Weights of a small transformer language model: 4001 steps.
Each number is 128 + 32 x the weight over its row's rms, rounded and kept within 0 to 255. Layers, rows and columns count from 0. The size above them is the row's rms in percent of the matrix's.

# layer 7 MLP up, 256x64, rms 0.387, rows 80-114, columns 0-63
size [ 92 107 111  99 103  86 104  85  94 107  98 117 107 109 100  94  94  99 103 104 117  87 114  92  97 105 110 101 106 105  99 113 101  90  92]
[[112 133 112 151 197 119 220 143 184 123 113 162 126  81 166 182 135 115 139  93  91 102 132 198 136 118 121  73 147 149 121  82 114 119 161 132 148 103  56 124 130 111 140 155 109 146 101  74  84 142 138 121 129 151 124 180  80 172 117 151 138 128 127  89]
 [117 141 126 165 155 171 129 166  99 181 118 107 141 170 159 152 117  94  96 149 121 164 148  83 209 177 152 110  69 125 127  95 132 116  78 122 106 118 159 158 118 100  96 147 131  88 132 177 120 182  86 116 157 138 134  92 111 144 197  60 124 171 128  99]
 [141 173 116 215 147  59  83 110  82 131 169 109 148 150  80 105 160 148 100 138 116 145 139  48 147 117 166 125  89 108 142 147 124 159 108  97 166 124 114  99 113 118 117 116 102 149 189 100 189 145 121 167 102 183 132 106 160 122 145 167  94 147 112 159]
 [152 162 101 177 146 155 128  92 145 146 143 116 109  73 160 122 103 174  88 159 100 113 173  79 106 180 121  99 155 148 118 155 139  79 102 174 172 151 119  96  60 166 169 173 153 172 108 128  77 131 138 123 138  72  77 110 169 115 174 146 114 130 107 156]
 [132 144 152 125 155 187 162 135 143  95  64 111 156 170  90 106 110 178 104 168 158 182 131 184 170 118 133 189 147  89 182 102 144 117 147 115 145 125 127  76 134 149 144 135 127 100 116 108 158 122 112 181  65 156 127 144  97 122  97  76 181 119  68 143]
 [136 107 152 114 146 143  70 128 104 180 153 146 164  86  64 127 129 156  89 201 153 175 116  97 113  89 132 154 143 123 210 100 186 138 132 169 120 141 155 131 143 151 176 112 144 178  94 140 128  60 111 108 160 150 107  89 112 100  95 154 120 106 102 156]
 [ 85  68 147 122 199 135 101 104 159 151 149  85 115 113 144 135 123 110  91 114 139 106 174 128 183 114  77 128 157  99  88 142 149 122  87 142 153 139 148 103 170 158 164 120 179  80 161 157 140 103 125 114  75 155 144 161 138  82 115  65 170 173 120 190]
 [132 156 156 119  96 138 159 130 108 127  83 110 133 109 149 132 162  79 153 129  93 100 160 106 113 111 113 129 177  85 149  93 103  94 107 137 141 120 122 173 189 116  78  83 138 123  70 124 145 159 171 211 134 117  65 165 106  72 125 145  55 149  93 153]
 [142 158 137 116 142 185 155 115 128 107 125  78 121  55  99 107 143 103 125 114 109 120 156  97  87 197 154 121 138  90 110  51 167 119 170 144 137 145 156  94 168  84 158 125  92 162 196 126 136 156 126 105 145 139 114 113 163 118  50 194 131 119 145 132]
 [126 115 133 126 126 140 149 146 134 153  61 127 141 106 115 120 109 140 148  90  98 167  37 156 200 176 114 140 121 145 102 147 117 134 144 109 128 107  80 112 110 183 117 210 109 154  73 109  86 122 151 148  80  53 115 119  93 117 129  94 126  76 112 149]
 [112 156 153 142 147 103 105 104 128  89 104  97 101 124 127 217  80 170 183 160  84 130  96 111 134  78 181 134  64 153 113 163 123  98 179  77 137 101 106 200 122 163 118 118 151 143 137 140  99 170 115  90  89 111 143 158 130  94  81 142 115 125  94 134]
 [136 116 122  68 180  74 133 177 105  86 141 151 139 162 178 124 126 133 119 127 109 119 105 107  69 141  93 156  47 122  93 180 105 201 114 140 201 154 114 150  98  76 150 131 116 166 144  96 111 114 159 121 164 122 113 130  95 108 121 159 158 102 121  81]
 [146 112  48 196 118  85 175 170 103 134 110 113 185 136 125 103 127 138 144 122 172 110  69 162 138 178 145 129 130 130  90 151  67 123 105 142 121  78 168 125 139 101  84 112  81 115 119 139 109 128 132 107 131  61 162  91 116 128  89 117 157 183 182 124]
 [134 154 106 160 138  92 134 119  59 157 198 119  88 100  54 179  96 148 138 134 117 116 133 194 184 108 103  68 173 129 128 120  93 119 156 128  85 161  91 139 100 176 136 141 131 102  86 115 137 139 113 145  89 131 130  84 149 179 135 110 142 173 123 176]
 [177 159  84 122 136 149 106 101 108 177 118  88 126 101 165 142 153 110 132 165 131  70  94 124  96 145  93 113 176 108 125 156 129 135 118 131 135  64 170 176 114 143  90 169  97 133  76 121 105 140 126 196 142 172 106 170 155 193 146 102 123 190  70 137]
 [137 125 100  41 155 118  41 128 134 105 117 141 132 126  97  81 121 183 155 116 130  98 160 124 161 112 106 101 119 185 130 136 150 186 153 136 133 152 137  87 101 136 157 104  95 163  92 144  93 175 152 140 124  52 134 115 111 161 175  94 171 117 181 112]
 [108 131 101 177 194 143 144 105 112 122 154 151 158  70  88 160  90  93 126 101 127 184 114 132 135 121 124 175 179  89 190 147 155 127 128 176 138 101 193 128 122  91 156 165 184  85 140 111 124  83 101  83 132 131 129 119  92  71  87 157 125 141 119  89]
 [ 93 127 135  93 127 118  84 175 154 146  93 136  79 179  96 195 157 106 137 129  90 130  58 107 133 153 122  86 118 141 158 101 124 110 131 119 113 125 139  52 125 148 165 159 118 114  77 106 116  95 160 106  87 101 170 128  80 120 109 103 161  93  54  78]
 [166 135  89  99 192 147 159  95 156 114 111  76 118 118 176 152  84 156 130 172 109 131 150 128 163 163 122  99 156 127 137 155 112  57  94 164 126 132 193 165 107 128 116 104 140  91 151 127 105 167  76 165 116  64 117 111 124 123 163 151  80 142  61  84]
 [143 175 144 106  94 158 110 144  97 122  98 107 116 132  55 138 185 125 115  76 131 124 141 105 147 108 163 137 117 169 188 143 122  42 192  75 160 103 140 123 166 137 149 132 159 107 132 115 151 144 229 122  84 103 123 156 110 128 158 156 147 152 133 120]
 [ 95 115 139 117  96  99 157  96  71 158 100 155 127 130 135 121 137 106 122 115 132 129 142 139 145 156 191 127 169 157 178  96 195  63 180 181 124 153 121 187 136 107 129 137 133 132  69 112 171 109 146 167  73 160 127  56 157 127 133  99 115  99 176 166]
 [162 143 131 146  89  88 111 171 124 112 169 133 166  65  57  98 204 194 151 205 114 134 112 143 134  97 122 155 102 128 138 123 123 121 141 102 130 120 115 107 126  77  59 129 142 169 157 130 139 110 184 126 157 156  99 140  76 119 134 106 111  76  95 135]
 [108 121  57 127 142 137 146 110 121 124  43 113 165 158 125 132 136 145  72 123 165 156 130 108 118 169 154  96 133  65  94 104  99 161  96 134 115 124 146 175 101 105 134 113  87 132 125 167 147  90  98  66 170  95 191 124  67 114 159 115  88 144  76 105]
 [140  72 147 107 168 160 125 115 154 117 159  77 172  86 130 103 150 165 124 121 140  83  86 107 106 172 118 132  95 121 173 106 132 142  57 107 155  54 161 126 151  82 139 138 177 105 151  73 126 156 156  94 127 165 142  94 162 119 123 156  89  86 128  61]
 [133 108 136 110 144 166  99 113 145  77 117  99 110 181  96 158 116  72 121  94 150  73 127 158 113  77 170 172 128 205  44 118 110 155 102 113 164 143 146 162 175 140  98 128 174 118 165 147 155 148 146 115 145 120 146 114 183 166 108  86 145 106  86 152]
 [ 74 169 113  89 165 160 192 133 136 127 135  96 107 138  90 131 184 134 149 137 133  81 114 158 149 132 134 146 101 134 156 125  87 136 143  90  81 116 154  76 173 118 102 223  59 128 108 151 103 116 115 145  75 154 121 138 159 133 143 105 136 177 140 194]
 [167 130 134 126  47 168 106 101 151 166 125 124 132 117  96 137 142 121 130 193 171 132 153 121 114 149 127 189 161  92 139 158  89 114 167 168  63 118 169 160 140 155 127 144 155 138 210 149 105 104 121 141 129 167 138 151 142 146 208 134  72  88 111 111]
 [ 94  48 149 104 143 163 156 171 127 139 130 134 148 119 103 193 122 158  79  81  95 174 111 122 128 105 124 106 144 106 122 155 121  75 143 134 131  95 150 120 135  97 193 121 130 143 113  33  97 141 123 100 116  79 127  69  89 137 165 154 105 171 102 168]
 [106 109 191  81 121 121 158 195 123 151 136 109 137 150 162 138 130 210 187 140 125 143 166 155 101 146 143 149 107 147  81  94 153 131 146 132 152 146 127  96 132  93 125 106 102 165 134 177  86 148 142  89 108 114  60 147 158  68  95 135 177 183  89 105]
 [122  85 163 167 156 139 150 118 139 145 184  90 142 113 157 132 119 152 131 156 106 125  85 129 167  57 124  81 153 122 176  84 178 150  79 166 139 166 134 209 155 203 105  98 145 176 120 168 139 134 147 128 115 170 116 112 176 144 129 117 125  92 165 153]
 [153 162 132 148 171 125 112  69 158 135 103 126  75 152 100 191 114 159  88 122 128 149  84 131  95  85 151 102 147  68 166 134 113 108 110 123  60  63 176 187 116 117 105 106 108 143 115  35 138 146 102 130 138 146 148 116  86 111 113 135 127 177 129 128]
 [139 130 165 119 122 155 150 128 113 167 198 156  91 130 153 197 137 118  82 102 144  99 132 145 162 176 145 156 131 141  88 185  86 172 133 137 156  92 131  93 112 154 125  77 116 145 132 135 150  93  79 168 137  95  71  85 102 113 151 204 135  77  97 146]
 [171 110 106 104 148 136  62 133 144 156  54  71 129 115  92  48 136 158  93  65 113 174  94 174  86  97  88 136 108 126 167 142 123 136  83 127 155 137  75 118 160 117 147 104 115 108  95 106 132 167 168 148 143 135 132  94 110 120  71 112 117 123 115 177]
 [115  99  91 114 107  92 175  82 174 131 138 143 124 131 129 220 155  88 114 123 123 141 153 123 128  95 141 132 191 136 111 119  70 138 130 113 154 159 144  72 133 137 111 134 140  94 160 100 192  57  91 132 106 187  83 109 178 133 170 130 174 117 135  95]
 [150 153 145  45 135 161 114  96 185 119 137 134 131 140 165  84 123 114 142  94  92 120 136 176 110 167 134 141 156  86 103 168 136 119 103 141 168 118 181 105 163 150 183 143 113 144 148 108 128  91 181 103 103  96  97 199 157 191 140 103 128 120 173  69]]
# layer 7 MLP down (transposed), 256x64, rms 0.364, rows 80-114, columns 0-63
size [ 93 104 106  99 105  84  97  93  94 102  93 128 102  98  94  97  90 100  97 103  94  97 109 100 105 105 105 100  94 107 103 109  98  89  96]
[[150  73 115 130 110 162  98 122 160 122 169  68 160  96  71 110 167 186 133 154 155 118 166 109 103 133 117  91 137 114 106 108 171 135 178 161 171  97 130  57 114  98  87 158 196 103 115  98 127  96  99 154 186 127 152 136 117 152  95  85 100 115 165 121]
 [111 192 128 118  98 129 137 138  93  84 138 152 112 135  87 117 140 133 160  69 168 154 160 127  95 125 156 167 151 112  92 119  70 189 126 116 156 194  80 117 101 200 125 119 145 154 121  99 141 164 183 100 175 158 110 169 157 167  71 146 128  98 140 151]
 [119 121 122 122 137 146 110 115  74 105  63 172 128 229 186 174 133 131 126 174 173 149 134 140 101 135 145  76 136 174 154 174 173  87 101 171 124  98 117 125 143 145 107 120  94 115 150 120 146 148 130 133  95 165 167 131 172  99  85 158 195 129 100 131]
 [154 163 124 123  79 141 176 124 102 155 121 105 149 123 119 155 133 178 142 120 131 153  77 143  80 153  79 128  55 146  69 119 160 163 151  86 156  76  99  99 135 193 123 167 151 113  85  93 101 145 120 123 165 119 129 107 150 107 136  84  85  49 124  94]
 [136  79 167 168 150 128 127 136 143 147 176  64 131 176  91 103 110 127 123  87 164  87  92 118 165 177 121 114 130 186 149 138 150 148  76 141 168 141  92  95 163 132 190 135  90 107 164 178  76 121 113 131 126 165  88 140 102 101 103 156 146 196  93 127]
 [132 145 133  73 111 129 109 158 154  57 183 163  64  52 134 166 110 116 154 182 128  92 144 112 116 155  64  78 113 154  84 110 132 130 158 156 155 163 110 120 144 151 152 189 129 133 117 131 162 164 129  99  87  82 151 165 122 144  91 104 164 108 102 130]
 [122 163 138 173 172 123  70  99 109 144 136 198 106 118 185 140 173 157 145 108 145 130  93 135 124 106  98 130 180  60  74 121 158  80  98 146 147 145 156 139  97 159 169 192 183  99 139 159 134 110 111 112 101 119 128 187 168  99 155 144 148 122 144 167]
 [104 156 132 117 170 210 150 161 118 112  89 185 180 147 138 135 107 107 137 156 167 128  78 142 139 118 127 140 103 177  22 109 139 144 154 101 134 151 128 116 133 125 121  77 106 144 157 158  88 165  93 122 174 101 118 112 127 132 128 143 125 114  77 209]
 [118 163  98 157 157 107 163 123 160 144 115 137  99 108 149 191 169 113 107 101  68 155 142 177 129 132 118 119 151  94 163 146  61 149 112  54 138 139 137 138 139 125 112 138 151 101 149 189 158 105 140 124  53 142 134 224 156 140 117 159 130 164  84 148]
 [170 165 137 108  83 138 128 105 119 150  98  82 147  93 110  95 165 165 176 150 188 140 151 180  62 113  37 131 144 169 141 123 110  98 100 156 187 149 104 143  83  61 121 132 135 146 157 132 108 142 176  88 127 145 119 123 141 164 179 145 141 109 133 139]
 [133 103  97 129 123 149 119  64 134  87 152 170 129  98  46 141 108  79 137 152  86 123 137 191 134 178  97 111 126 186 159 110 119 129 148  90 164 126 157 113 138  61 166 178 181 114 155 151 112 161 114  99 126  58 138 108 155 128 116 176 165 120 122 144]
 [ 72 177 165 128 163 110 134 119 219 136 129 149 167 152  92 142 145 162 158 134 129 196 102  95 178  93 128 127  89 104 153 148 149 137 119 136  78 138 128 109 156 188 136 123 139 111  84 165 164 158 119  65 195 106 128 184 135  99 165 153 131 126 132 133]
 [140  99 168 117  98 197 156  91  61 137 114 107 115 132 141  86 145 111 117 137 155 113 176 168 105  84 155  83 113 125  97 126 125 137 176 180 119 177 101 186  96  75 117 132 123 113  90 144 144 101 126 112 113 185 173 157 125 118 122 111  55  90  85 168]
 [135 124 144 143 154 114 125 103 152 126 130  90 156 104  80 128 128 120 153 112  99 181 179 154 141 130 126 142 136 143  99 164 121 241 143 183 159  82 136 101 210 120  74 124 155 102 109 156 121 145 152 132  81 118  72 157 120  66 125  98 170 117 100 142]
 [140 137  93 119  97 107 119 125 104  86 163 125  91  51  90 118 100 131  89  91 106 145 129 105  86 109 112 149 120 140 109 143 112 137 128  88 136  99  77  94 122  58 154  75  96 126 191 150 129 107 151  76 135 152  88  54 155 105  95 141  52 117 116 162]
 [137 128 146  88 180 170 154  49 172 131 102 136 170 156 133  86 130 138 185 141 126 167 120 184 113  81 113 118  95 119  81 137 116 134 117 113  67 156 162 127  98 146 147 108 105  62 112 160 123 186  93 135 191  74 146 118 149 127 122 115 151 144 181 114]
 [143  88 121 144 211  91  99 148 176 131 162 115 105  92 144 151 145 139 157 105 124  84  93 147  65 143 126  57 115 100 119 170 152 209 136 119  97 171 103 125 120 138 167  98 124 124 164 141  92 122 155  86  83 161 131 207 136 139 127 106 136 163 150 133]
 [112  79 117 161 181 151  87  67 179 142  98  84  85 101 125 103 130 115 109  34  90 143 103 131  91 120 152 127 116  72 144 162 179 124 156 134 160 139 107 152 195 118 140 137 139 125  94 141 137 117 187  57 159 123 116 158 137 128 174 103 123 122 134 111]
 [146 117 186  91 166  92 111  92 159 129 178 105 141 126  86 198 102 137 111  84 120 124 122 131  60 131 189 137 115 118 119 125  97 148 195 108 121 102  83  85 164 151 101 152 117  98 150 135 141 182 128 126 117 138 138  85 192 125 163 153 156 101 179  79]
 [149 166 176 106 146 104 141 159  78 151 129 154 182  60  96 109 157  98 131 100 121 183 128  98 152 161  17 141  90  71 125 106 137 178 103  99 146 104 123 127 111  96 110 166 149 127 133 153 157 101 153 127 109 122 140 120  98 103 164 171 166 125 172 104]
 [ 83 121 130 108  99 122 110 201 154  94 200 110 112 105 149 135  78 158 118 146 148  94 132  92 182 144 149 125 119 100  96 104 175  47 106 117 150 117 150 139 161 171 113 168 127 111 127  98 149  92 157  84 132 126 136 191 126  79  77 145 149 102 124  68]
 [133 113 160  95 127 132  40 104  67  93  86 149  93 130 155 152 120 206 144  91 158 203 140 155 153 146 120  78 157 128 162 186  92 155  91 135 122 163 119 124 152 143 141 166 116 128 153 132 141 125  97  96 157 109 110 116 114 176 124  65 178 124 141 137]
 [ 90  96 135 130 108 102 219 103 116 163  90 113 112  50 122 133 111 145 124  59 151 100 105 166  93 151 110  96 157 123  84  90 127  99  78 160 134 137 117 153 125 130 141 116 180 144  82 130 197  70 105 135  91  92  95 158 110 139 135 153  89 103 124 145]
 [180 150 120 180 107 134 126 178 116 109 134 185 146 153  80 135 140 117 171 117  68 140 116 157 136 165 206 148 128 151 144 160 147 141 114  63  81  93 157 111  69 107 159 105 106 137 159 167 155 161 146 147 166 133 136 185 206 111 116 154 130 129 103 133]
 [159  90 102 108 157 216 138 102  63 154 165 150 112 132  76  97 129 106 165  85 119 166 146 130  97  67 159 123  68 135  94  87 169 179 174 118 106 159  90 105 123 118 134 149  99 106  94 143 150 113 112 170  82 145 168 120 124  95  93 157 133 155 126 140]
 [174 133 181 183 147 128 102 112 160  96 141 128 145 144 165  97 140  97 171 149 173 162 145 106 148 180  59  94  45 118 135 119 107 144 179 144 153 153 119 139 120 118 134  56 196 130 166 150  81 134 174  99 135 106 145 112 109 136 175 110 148 149 145 146]
 [184  54 126 152 108 129 188 122  73 154 113 122 166 186 110 155 142 113 176 115 133 123 148 101 122 107  87 122 141 129 153 131  88 179 186 161 166 141 113 101 127 190 138 119 122 130 136 168 132 114  71 175 104 135 135 207 148 165 100  83 110 107 119 108]
 [164 159 167  74 153 118 134  74 127 104 160  97 125  54  81 142 114 157 123 201 158 138 127  95  64 182 104 140  97 100 128 141  71 118 116 115  74  90 140 123  94 137  71 151 119  92 165  76 108 130 176 139 118 137 171 107 133 109 114  88 118 123 111 140]
 [148 171 142 173 127 123  89 148  27 115 181  95 186 125 161 158  97  90 102 144 142 126 115  86 110 140 110 110 147 122 162 155 146 113 112 165 136 117 169  99 135 179 152 144 149 157  95 122 169  97 106 183  84 104 173 153  59 123 152 151 115  81 122 116]
 [101 102 155  83 104 121 139 116 151 100 126  42  85 114 108 152 129  94 128 153 157 117 130  96 133 120 155 201 162 164 106 171 140 119 128 145  78 102  97 141  85 117 187 156  86 102  95  67 178 171 122 131 145 128  85 178 147 180 145 128 110 178 142 108]
 [120  74  86 105 154 107 106 160 121 138 201 144 137 140 170 169 135 128 140 113 117  99  92  79  65  69 143 124 144 159 103 134 141  58 116 125  75 101 113 165 142 114 161  65 126 102 142  80  97 170 154 130  88 103 141 112 125 108 110 158 110 141 149  49]
 [173 132 136 151 118  95 121 131 107 169 125 162 104 107 183  97  99 101 126 166 162 145 130 170 121 188 162 110 139 178  86 101 127 123 180 167 106 183 161  93 110 157  92 182 178  93  81 138 146 110 134 151 130  62 135 132 158 130 123 175 110  70  78 105]
 [176 113  78 179 100 136 128  77 113 113 121 175  86 122 105  72  84 103 104 117  84 147 137 186 121  92 141 173 144 143  54 163 217 140 113 164 128 125 120 119 119 157 147 106 171 171 136 127 127  98 162 145 135 154 148  86 132  84 151 152 157 161  97 123]
 [143  41  67 102 121 111 116 143 126 132 134 112 108  77 123 141 149  73 136 144 114  97 106 152  77  35 121 152 153 113 118  96 170 119 132 159 128 133 165 157 124 172 140 127 135 141 198 191 135 184 177 140 122  65 128 116  96 125 143 151  99 110 129 143]
 [143  51 141 200 120  87 132 114 147 122 142 122  99  60 151 114 126  80  94 171 119 117 101 139  86 132  94 136 130  77 144  98 110 155 198 145 169 202 166 134 132 186 121 130 138 161 141 147 169 120 106 112 151 193 122 174 116 113 146 112 105 152 148 130]]
# layer 7 MLP gate, 256x64, rms 0.437, rows 81-115, columns 0-63
size [107 113  81  99  99 104  84  92 104  94 117  98 108  98  91  89 100  91 100  96  96 105 108  93 107  87 114 114  98 105 115  99  80  93 109]
[[170 156 139 173 159 158  90 110 139 171 115 105 138  95 118 159 146 141  85 110 162 136 106 105 122 101 102  69 130 102 140 112 148  99 133 134 207  87 189 175  90 109  52 120 166 138 179 145  97 130  94 140 138 175 144 120 172 103 116 104 185 120 174 103]
 [ 87  82 135 119 137 156 164  95  86 155 178 121 130 210 123 155 143 190 104 122 132  89 134 156 130 104 133 153  92 154 189 172 209 148 134 134 110 122 145 116 134 137 134 129 154  84 105 168  77 142  78 126 124 132  96 120 198  70 150 121 135 105  93 141]
 [100  58 114  82 148 143 121 175 119 189 119  74 166 133 139 118 119 190 182 152 169 113 132 166 211 102  76 174 156 139  99  95 142 148 139 167 140  99 157 140 133 106 120 146 160  90 160 111 115 123 128 112 114  90 124 175 139  75  85 140 112 169 128 144]
 [117  98 112 131  71 133 103 102 119 146 105 179 112 100  66 111 140 151 124  76 134 118 117 137 165 165 137  34 127 126 103 101 151 102 125 140 156 128  97 158 112 151 114  97 136 121 114 160 112  59  50 139  82 181 189 103  94 124 129 174 109 163  96 152]
 [109 129 140 100 147 198 148 105 105 118 120  39 105 162 159 165 121 170 170 173 157 117 164 132  88 115 174 107  97 127 102 110 178 127 171 192  85 161 157 123 115 173 130 154  84 148 196 123 108 157 162 110 142 136 106 161 144 111  96 155 175 127 127 135]
 [113  91 115 132 117 148 134 159  77 128 143 123 109 137 138 173 155 105  56 130 116 130 174 123 115 111  98 100 121  95 128 160 181 132 122  99 145 147 156  58 121 159  96 170 188  99 140 191  86 122 107 142  77  79  31  83 152 128 151 106 154 132 146 121]
 [132 127 141 119 109 133 122  88 156 158 146 122 134  72 191 185 152  71 138  88 110  81 182 151  66 139 114 133 180 198  57 108 127  90 172  56 131 127 142 123 123 112 137 125  79 125 158 138  81  99  90 128 185 114 116 115 134 131 162 123 117 134 127 131]
 [103 154 133 166 156  62  81 114 139 133 127 116 154 204 131 161 129 173 127 145 100  95 113  74  66  84  98 104 100 152 146 113 173  80 103 175 158 124 181  98  97 125 138 152 136 122 165  54 137 145  91 155 131 123 134 193 111 165 114  99 138 141 108 148]
 [ 77 105 125 105  92 119 171 121 126 149 154 132 165 174  95 167 137 197 143 108 102 131 122 140 147 100 155 130  87  53 171 174 121  94 142 204  85 118 107  78 151  97 182 125 130 128 161 129 116 108  82 105 101 101  66 149 122  92 104 177 120 157 126 143]
 [194  96  79 100 107  83  86 102 133 171 176  71  92 124 108 144 156  89 135 108 173  88 108 187 142 147  71  86 115 152 141 119 142  95 132 115 169 146  89 129 145 114 141 135 120 173 122 107 163 104 117 116 109  79 122  89 165 153  90  99 165 116 202 131]
 [152  74 121 153  86 130 171 100  82 115 148  96 187 188 115 109 123 136 128 132 140 152 149 130 131 178 107 153 133 115 150 137 181  67 148  84  92  54 150 131 152  88  95 108 154 145 168  80 151 132 126 144 194  86 155 160 106 157 105 129  87 130  95  82]
 [147  92 125  89 139 167  81  82 107  45 114 106 121 171 139 149 105 149 103  70 154 161 157 100 156 162 189 125 149 120 135 125  81 171 145 102 155 152  77 116 148 122 136 159 152  80 182 125 188 177 135 161 128 163 113  90 151  96 103 159 111 163 124 145]
 [145 124 120 149 130 140  96 121  89  97 143 124 188 147  89  82 171 146 114 121  96 102 168 126 140 183 178 177 135 164 142 216 126 148 116  71 188  86 176  81 158 146 129 148 126 173 145 102  96 115 146 125 127  97 155 110 148 130  65 130 126  81 113 166]
 [ 83  81 129 201 123 124 173  97 143 102 172  78 115 172 134 160 132  97 168 143 123 183 110  82 142  95 123  97 143 100 112 153  80 135 152 109 158  97 161 114 159 152 116 138 110 159 115 131 115 156 158 148  78 155 188  84 155 140  78  73 123 161  67 122]
 [169 141 181 148 161 137 106 143 141 128  64  63 128 130 160  79 120 172 170 109  98 141 163 135 153 139 133  81 134 127 143 159 106 132 115 129 136 184 142  75 125 140 181 107 157  85  91 126  56 108 151  89 158  83 118  75 105 147 162 156 165  72 114 158]
 [164 116 124 127 117 101 123 154 116 159  89  91  71  88 118 175 161 141  92 131  84  64 124 109 124 114  40  91 119 107 133 165 126  77  97  91 171  69 135  82 121  92  95 141 117  93 129 104 144 147 202 123 148 102  82 145 124 126 179 135  88 132 143 141]
 [144 102 130 113 168 123  44  68 181 172 120  43 131 135  99 125 107 205  65  86 141 139 102  83  92 110 154  92 157 130 127 120 171 171 123 152 139 177 101 169 169 128 138 121 152 145  80 108 163 101 128 133 131 108 137 118 114 140 123 149 141 126 135  91]
 [138 125 149 143 173  93 129 103 148  97 130 125 117 135 170 176  40  97 145  70 160  95 151 123  97 121 117 108  60 115 133 126 124 157 109 112 181 120 149 107  76 141 169  89 160  71 177  80 125 128  88 100  63 100 111 119  84 139 128 136 119  84 123  86]
 [127  71 134  89  60  86 160 131  74  76 108 209 162 128 133  71 132  94 168 134 143 111 137 156 140 100  82 151 147  80 115 120 146 153 141  89 123  65 124 183 137 116 101 127 156 154 146 160  95  68 112 171 133 161 165 127 128 132 127 132 133 124 161  88]
 [110 140 126 112  98  78 153  76 125 116  64 154  90 135 137 134 142 135 136  90  76 113  85  86 127 192 131 115 180  89  62 153 131 170 175 102 133 123 126 103  81  69 158  68  98 147 132 164  72 120 136 105 145 129  90  75 146 158 130 123 119 114 162 155]
 [114 123 116  97 134 151 101 115 151 130  83 109 143 109 141 124  44  86 134  87 137  94 136 194 124 141 111 114 147 156 164 132 157 147 131 154 177  84 120 184 151 168 151 118  76 104  86  74 107 158  75 175  63 131 174 164 159 164 125 142  94 163 136 154]
 [ 99  80 218 148 107 142 190 122 109 100 160 119 146 189 138 134  86 112 111 172 136 140 122 104 181 149 168  92  94 140 111  93 131 140  89 115 129 171 110 123 166 141 128 112  68 164 153 162 128 147 126 145 116 103 115 125 115 105  87  59  95  51 145 148]
 [ 60 132 183 179 109 132 111 129 127 114 153 112 158  80 104 161 138 150 115 157  66 158 118 179 141 182 139 133 127 128 194  57 120  75 102 101 103 117 134 102  96 177 110 158  92 165 142 155 130  81 112 187 110 103 107 101 125 121 145 119 106  83 170 110]
 [171 103 198 147 141 135 166  39 144 162 148 154 136 131 143 114 142 179 150 140 147 166 122 178 155 114  72 121 176 117 157 159 122 114  97 142 141 110 158 127 163  93 163 120 134 174 120 125 103  86 136 137  96 106 133 144 130  56 138 130 213 148 101 177]
 [104  80 215 200 136 143 161 115 110 157 138 141 147  71 146 111 105 140 160 118 178 104 176 174  90 105 111 129 101 101 169 116 139 128 195 138 113 140 112 113 116 135 152  86 114 142 143 150 109 144 100 104  60 185 137  86 148  70 126  88 134 128 105  95]
 [101 151  71 135 129 151 129  91 154 153 164  82 183 152 127 125 102 122 121 132 139 146 136 168 138 177 127 137 156 103 116 151 144 106 147 168 118 186  92 102 149 165  63 211  89 104 118 190  95 108  92 103 105  69 114 103 173 128  72 102  96 138 122  99]
 [176 104 161  79 126 142 121  76 138 133 174  86 167  53 101 164 132 150 161 129 125  78  93 150 146 175  83 145 110  67 102 102 166  97 143 139 122  80 100 138 109 117 132 130  82 171 153 133 124 160 114 121 192 104  94 133 147  68 123 162 123 149 163 170]
 [111 141  93  52 115 178 128 113 136 132 121 136 130 203 115 102  96 144  77 158 106 112 156 138 150 117 132 180 159 102 165  56 146 174 159 153 147 134 115 163 174  44 155 113 140 179 132 130 157 138 111  95  86 163 170 152 121 160 100 162 110 140 146 112]
 [135  91 160 111  77 108  59  58 146  72 140 148 149  87 116 150  81 115 132 132  95 114 179 127 140 125  85 149 156 122 181  97 113 176 123 152 155 101  90  95 152  94 122 115 129 185 107 128 123 180 181 183 119 115 103 132 103 137 169 181 122 135 128 179]
 [165 163 169 118 145  80  87  42 141 109 135  69 160 130  94 122 152 131 162  99 103 159 211 116 151 129 146 150 127  93 126 140 132 177 138 121 126 174 132 119 150  93  96 146 107 146 130 146 133 109 161 189  77  69 122 123  69 106  90 159 157 139  88 141]
 [174  89  89 107  98 143 111 128  56 130 140 112  94 135 190 123 153 136 153 112 144 112 152 135 113 184 109  78 138 141 192 164 110 102 140 125  71 118 146 123 151 118 180  85  45 117 220 133 149  95 142 111 169 126 116 120 137 150 125  83 145 101 110 137]
 [ 68 117 139 140  75 190 152 148 181 149 169  93 137 190 161 125 172 120 104  74 104 128 123  72 172 197 103 115 100 105 174  92  93  88 145 176 129 134 173 153 116 115 133 115 166 135 136 143 145 102 117 108 154  97 120 146 110 128 124 107 109 139 173  63]
 [103  61 128 151  60 126  89 176 102 181 112 162 101 203 148  85  78 175  98 146 129 196 114 114 187  88 149 131 151 120 111 110 131 152 126 141 145  96 156 108 151 159 149  76 150 161 104 135 142 161  90 151 132 107 109  75 160 146  98 117 129 138  99 120]
 [135 106 141  97 139 122 102 157 121 164 130  80 164 137 137 139 140 136 167 106 130  95 120  73 168 151 176 162 103 110  70 207 104 112 127 127 214 142 174  91 133 169 106  61 109 104 125 181  98 115 156 125 163 150 124 167 141 180 136 103 180 106 139 145]
 [106  60  81  97 130 106 110  80  94 102 121 100 201 165  99 131 120 124 127  66 127 103  93  95 168 111 148 149  79 140 143 101 145 132 126 116 113 108 124 117 158  95 124 154 143 106 193 171 161 160 175 154  68  63 119 129 145 118 158 147 133 193  99 112]]